python train.py --vocab_size=2048 --bias="all" --parallel_block=false --learning_rate=0.00698 --warmup_steps=200
Each number is 128 + 32 x the weight over its row's rms, rounded and kept within 0 to 255. Layers, rows and columns count from 0. The size above them is the row's rms in percent of the matrix's.

# layer 15 attention query, 96x96, rms 0.118, rows 0-16, columns 0-95
size [100 103  99  95  86 102  98 122  96 107 107  92 104  94  88  89 101]
[[105 148 108 107 117 169 146  78 112 120 141 145 111 130 110  96 185 167  59 134 161 100 163 133 173 114 191 102 142 131  60 111  73 102 103 147 156  97 125 143 140 123 166 116 121  69 137  95 162 102 153 106 130 137 198 140  73 105  85 128  86 163 130 118 158 174  86 163 192 143 165 163 183 147 109 150 162 115 156  89 100 123 117 158 107 143 120 119 167 196  87  83 124  96 112 150]
 [127 131 151 116 113 163 135 113  88 159 164 117 136 138  98 119 137  96  96  82 124  97 121  97 102 102  85 166 198 144 184 105 122 100 138 173 122 128  95 122 172  82 133 178 177 102 134 124 166  80  62 110 129 111 117 156 101 183 152 119 135 103  80 131 194 115 100 137 112 153  92 134 163 185 157 150  67 160 128 203 184 153 130 129 166 105 151 148 115  68 172 166  96  99 102 145]
 [157  72 114 145 155 187 186 189 157  97 124 170 135 137 138 139  64 107 144 149 126 129  78 103 153 139  87 160 103 121 184 102  70 111 119 180 133 124  93 166 107  75 134  91  40 136 161 159 158 165  94  94  91 110 197 104 123 128 136 142 108 155 119  87 185 158 142 147 175 178 148 140 143 163  90 129  74 128 119  89 145  77 134 128 129 119 142 103  77 116 133 125 123 125 117 127]
 [149 139 203 138 158 137 147 140 117 140 132 171 105 149 137 125  80 170 141 138  22 132  89 102 132 182 141 143  85 152 173  96 127 124 137 127 114 141 153 143  97 170 137 146 109 139 176  91 131 143 157 104  38  92 121 123 192 165  83 129 146  44 137  99 148 121 128 144 184  75 149 158 113 122 104 132 150 100 160 131 146  71 170 114 127 137  94 100 174 144 124 163  86 164 121 130]
 [174 191 187 179  69 112  91 116 184 105  99 142 146  82 131 178 108  97 103 116 115 118 155 152 143 136 126 162 178 166 118 137 105 124 109  93 135  92 145 157 172 137 126 166 119  78 102 101 123 118 121 165 117 106 127  81 137 132 132  92 111  97 158  68 153 117  51  95 142 166  81 132 100 131 122 155 184  88 170 107  95 119 152  99 129 156 141 186 138 171 129  94  41 145 138 139]
 [105 102  83  95 150 165 156 146  69 161 171 169 126 140 157 120 142 129 170  82 114 119 111 130 180  98  85 129 144 101 133  99 123  78 119  92 154 115 192 150 149 134 131  89 119 157 102 111 115 159 159 117 175 130 122  88 106 120 224  59 115 118 174 135  97 145 185 127 191 125 150  85 168 133 131 184 195 144 116 101 147 113 102 162 140 137  70 111 135 152 121  90 130  82 138 170]
 [146  97 145 170 103 101 155 110 144 127 157  88 129 138 109 160 109 144 123 124 186 115 122 123 163 138  88 132 140 124 103  86 111 129  57 165 158 107 105 154 172 143 130 148 161 138 139 165 149 136 145 218  39 119  96  99 130 137  96 115 153 134 103 111 178 135  64 175 170 112 148 178 115  81  82 101 107 181  91 128 137 154 101 198  89 139 146  70 157 165 161 173 121 163 107 137]
 [149 135 103 105 102 125 110 121 114  93 121 145  77 141 189  88  89 144 115 165  73 111 158 117 118  77  94 107 111 188 110 121 138 125 191 104 149 148 206 127 108 134  80 200  79 145 185 130 128 136 103 128 134 150 169 180 158  55 174 146 138  97 110  97 125 149 122 123 131 177 145 113 154 116 159 174 115 142 138 103  89 116  96 145 179 196  89  99 103 166 152  87 140 152  90 142]
 [132 174 107 144 153 135 118 120 170 114 143 124 133 106 112 144 193 172 143 103 143 146 165 150 124 102 119  86 167 118 148 107 104  88 149  97 103  76 154 112 131 138  86 146 176 169 152 146 112 116 113 111 157 130 122  99 130  97 101 192 186  53 111  46 183 184 140 122  77 115 139 143 111  99 166  93 160 195 115 103  81 159  64  87 148 132 114 138 136 124 187 109 108 145 126  66]
 [ 94 178 150 127 104 138 151 154 164 135 120 228  99 164 115 132 105 118 137 141 147 209 207 117 122 142 123  77 112  96  87 105 115 128 185 125  91 130 143 141 142 107 110 156 131 135 106 188 101 160 134 122  74 154 136 143  97  93  97  99  87  95 132 162 126 153 103 110 123 140 162 109 126 138 140 196 179 121 130 128  96  83 176 145 166 170 161 136  53 151 121 183  90  98 162 131]
 [ 74 146 133 169 131 179  83  87 114 158  84 195 119 109 130 124 174 108 157  90 119 149 112  49 110 108 136 126 127 104 109 146 124 154 102 144 100 170  67 113  94 139 156 156  88  74 197 156 182 112  77 127 177 175 178 141  92 120 174 117 147 134 153  81 149 145 131 137 118 147 162 143 157 136 167 117 159 136  56 180 117  93  86 115 119 123 100  98 137 151 136  91 151 155  99 100]
 [ 93 116 141 120 151 111 114 100  96 140 138 124 105 129  98 109 131 133 117  64 154  91 103 156  92  87 148  89  76 175 139 100 120 143 128  64 118 144 179 168 155 106 110 149 134 119 156 155 149 176 118 111 153 147 148 114  72 137 107 114 136 113 220 126 132 168  77 194 183 112 127  88 140 110  80 174 121 105 115  98 127 138  87  83 182  62 119 118 153 180 109 162 123 157 114  51]
 [124 115  60 183 136 111 114 133 106 220 103 185 161 121 104 128 101 119 133 125 103 139 147 165  92  76 131 111 183  87 154 121 161 126  93 167 126 123 172 129  63 136 133 132 143  88 109 151  81 178 137 110 135 176 133 198 149 106  77 153 128 145 110 178 134 171 126  93 162 114 124 112 145  76 103 102  89 157 116 152  89 146  98 138 181 119 110 203 130 168 145 123 187 124 154 130]
 [114  96 116 181 122 200  96  96 138 102 147 142 109 133  94 134  92  98  74 134 175 176 151 135 119 119 163 101 171 167 148 148 110 150 142  88 118 171 122 146 105 165  61 102 143 126 158  98 128 107  74 168 139 116 106 173 129 164 139 175  85  99 169 185 102 176  60  82 103 156 144 151 117 113 118 101 152 102 176 141 157  22 126 155 127 116 111 100 140 121 116  97 123 100 121 164]
 [145 109 145  96 103 146 177 128 155 136 105 162 127 165 115 166  88 188 138 136 123 109 152  77 116 134 149 194 166 127 125  98 126 107 190  98  97 106 181 150 162 129 141 152 100 131 143 126 152 133 128 110  88 116 108 147 110 135 109 161  93 139  98  69  90 179 137  30  92 125  88  90 111 155 127 202 104 101 181 114  86 128 175 129  97  62  71 135 163 101 116 154 135 144 132 184]
 [118 126 162  99 136 143  74 153 121 119 109 169  96 119 137 175 143 161 137 194 156 129  80 167 130  98 108 154  93 102 149 124  88 175 120 138 116  89 144 195 173 113 124 144 168 113 149 130  69 111 118 155 132 171 174 164 129  92  94  72 121 143 100 151 192 165 143 165 179  96  84 106 179 117 120  87 142 182 101 107  36 106  76 183 124 131 154 110 129 103 135 105 127 102 114 142]
 [155  93 129 101 109 135 105  75 124 218 133 166 114 100 112 101 134 125  79 166 102 181  84 102 143 114  73 171 139 123 132 136 164 134 113  94 138 176  89 100 121 113 125 139  69 117 165 148  74  88 138  91  82 147 157 193 170 165 129 160  98 141 125 149 163 163 121  90 140  87 183  84 122 151 140 161 112  87 206  98 157 136 126 174  97 109 110 118 131  98  85 144  95  88 103 131]]
# layer 15 attention key, 96x96, rms 0.116, rows 0-15, columns 0-95
size [107 106  96  98  92 106 106 113  84 108 104  91  91 107  76  94]
[[135 116 118 114  48 110  63 132  62  79 168 155 151 175 167 128 153 160 144  66 119 109 125  97 148  97 153 134 131 153  76 153 164  86  49 117 131 107 117 124 117 160 113 114 138  74 149 152 139 176  78 175 140 125 169 122 127 112  44 137 103 160 119 105 152 155  99 167 163 125 155 125 151 164 145 123 128 144 156  68 131 146 158 155 160 113 178 144 194 145 126  82 147 116 119 133]
 [166 118  64 143 165 135 184 152 155 174 178 157 109 119 103 129 170 144  47 177 133  80 139 144 103  97 123 130 148 114 136 112 175 143 144 150 138 180 123  97 149 125 123 177 145 137  77 145 129 139 118 103 103  69 168 156 133 169 121 136 146 110 141  84 176 164  89 133 153 129  95  68 151 148 127 171 104 135 109 183 160 112 135 144 150  35 191 119 144  73 112 154  90 104 108 142]
 [151 109 169 105 111  75 175 130 147 130 118 183 140 102 147 149 154 140 136 119  87 173 122 178 140 170  94 141 102  94  80 127 132 110 130 118 170 139 151 128 128  51 176 136 119 117 118 154 106  91 154 174 136 113 135  94 103 178 125 105 138 181 133 162 156 120  92 126 107 121 168 108 189 136 162  66 102  88  81  94 170  97 155 114 108  24 157  55 124 104 153 140 171 122 105 150]
 [159  89 134 132 131 102 124 128 113 132 117 190 106  87 110  88 149 120 168 131 104  97 131 161 100 100 110 153  91 156 104 107 142 141 124 135 125 160 150  90 204 154 199 106 142 126 191 106 117 129 199 146 113 158 129 113 192 240 119 139 182  92 123 115 153 156 150 164 130 148 205 171 128 138 152 103 121 125 117 162 138 135 144 146 104 166  85 108 150 127 132 197  82 145 123  88]
 [ 56 121 104  90  75 104 120 150 209 142 121 131  99 160  84 160  93 126 136 178 184 113 140 135  89 124 163 192 153 184 122 122 130 113 104 133  92 130 177 131 173 153 107 126 113 131 148 117 121 152  58 172  61 108 118 108  82 122 107 171 136 109 168  45 180 158 116 113 158 149 103 116 106  73 168 164 120 160 142  98 160 100 108 127 154 176 125 124 147 135 147 137 101 137 109 154]
 [ 98 144 117 146 105 110 112 145  80 167 137 121  94  96 120  69 163 110 121 118 130  88 160 105 128  81  92  91  99 134  69 134 138  60  76  80 169 164 141 101 127 128 129 104 126 120 119 133 152  82 174  63 148 150 184  97 105 124 146  93 162 129 136 129 134 115  99 112 110 134  99 121 157 143  92 230 192 137 171 118 164 122 154 130  52 189  97 109 152 104 138  86 171 137 151 122]
 [135 118 121 123 163 115 128 166 187  98 175 109 102 117 133 199  98 118  81 107 163 135  96 106  98  82  88 100 145 173 157  99 142 112  63 145 144 114 104 122 199 165 135 125 147 105 164 175 135 112 129 148 115  98 145  82 172 123 100  95 156 136 107 166 137  88 108 176 175 135 198 107 167 108 129  78  92 173  54 106 128 175 112 137  76 138  96  67 109 131 115 156 117 156  98 114]
 [195 143 160 102 125 144 111 132  74  99  72 112  69 141 158  70 108 131 127 111 106 136 124 106 131 122 103 155 158 151 102 147 140  98 161  62 148 118 160 110  98 162 138 184 118 163 188 150 144 104 125 129 111 101 148 115 111  66 157  93 108 140 134 131 134 198 129  65 111 145  79  96 128 157 113 102 139 143 130  91  96 118 154 125 185 247 122  76 105 144 126 103 113  76 120 124]
 [190 109 119 107 174 128 207 178 114 116 130 131  53 139 118 141 103 130  99  83 110 185 101  93 173 119 170 175  99 134 167 121 183 142 112 106 139  91 134 119  87 102 117 165 165 123 151 154 127  86  70  62 110 128  95 101  99 104  72 159 185 132 142 115 117 194  84 128 119 150 122 102  91 124 137 103 138 198 152 130 108 176  96 120 149 123 143 159 179 120 168 138 109 114 121 138]
 [139 152 149 102 101 177 164 165 122  90 149 195  97 164  94 141 142 144 157 141 218 179 169 111 136 112  91 145 118 108  96 155 164 131 175 135 158  82  94 157  80 171 100 118 111 104  85 152 100 156 143 102 143 103  80 135 143  81  98 148 125 159  92 132 139 116  77 105  88 177  87 127 108 195 144 120 179 100 106 146 137 118 168 102 157 209 127 155 115 128 125 187  96 131 109 124]
 [114 165 109 160 180 148  99 111  73 147 107 176 148 129 110 121 138 107  75  98 106 131 131 101 130  86 108 131 117  83  96 130 174 175 126 129  70  99 113 109  92 113 116 175 128 143 149  95 139 159  86 157 178 164 157 100  87 123 172 151 131 155 136 139 160 108 135 143 136 116 164 138 133 114 148  78 156 115 102 193 118  44 165 129 168 163 127 117 151 188 113  77 204  82  69 175]
 [157 138  95 135 120  87  59 165  64 116 123 119  81 103 118 149  70 193 125  56 119  52  90  58 118 133 166 140 109 150 156 125 148 121 121  53 131  86 181 109  78 172  85 123  99 137 145 162 136  98 145 116 121 134 144 133 132 142 104  82 143 129 138 125 171 155 115 150 185 118 149 115  51 181 171 102 154 120 101 131 143 149  85  90 150 104 139 158 126  99 135 126 144 135 138 109]
 [156 120  47 124 103 182 129 148 123 196 106 187 115 123 128 151  72 142 102 110 130 131 109  96 118  86 136 172 185 152 151 149 117  94 108 176 171 149 117 151  82  67 131 146 108  89 149 155 130 157 146 118 164 111 153 154 130  89 129  64 108 130  92 162 137 178 148  75 101 137 134 188 141  98 148 115 110 151 117 172  88 145 115 136 116  98 112 215 144 147 106 125 153  80 192 104]
 [139  92 119 137 158 127 101 110 131 107 152 166  23 124  93 103 124 127 123 145 194 154 174 158 146 140 147 107 119 163 155 123 114 103 100  81 122 134 122  82 141 140 160 112 108  97 156  94 124 192 124 158 129 111 132 172 136 172 161 145 117 133 121 174 137 222  51  73 104 151 138 133  83 148 142 153  93 109 167 134 155  69 105 182 174 114 169 117 120 141 135 109 128 127 155 201]
 [125 144 117 115 127 149 160 144 164 124 120 148 137  79 124 137 139 149  92 119  87 133 109 122 133 129 140 165 112  78 155 188 127  63 172 113 127 119 176 118 109 153 116 202 112 130 143 167 119 112 105  99 134 122 101 102 174 118 125 116 129 192  76  94 112 132 135  57 106 121  99  90  55 107 153 182  64  60 184 130 154 123 189 134 115  98 124  77 165 120 128 171  95 164 169 185]
 [ 97 151 127 107 145 104 169  99 181 106 167 191 116 151 107 142 163 117 157 183 112 165 114 103 112  59  78 118 157 167 124 141 143 160  88 115 177 220 115 123 131 151 157  88 158 129 133 150  84 142 173 183 171 146 145  98 155  75 144 139 114 135 130  84 137 122 135 209 173  97 111 139 128 124 150 103 146 154 116  83  47  92 116 149 122 173 113 115 105 141 130 171 149 107 159 139]]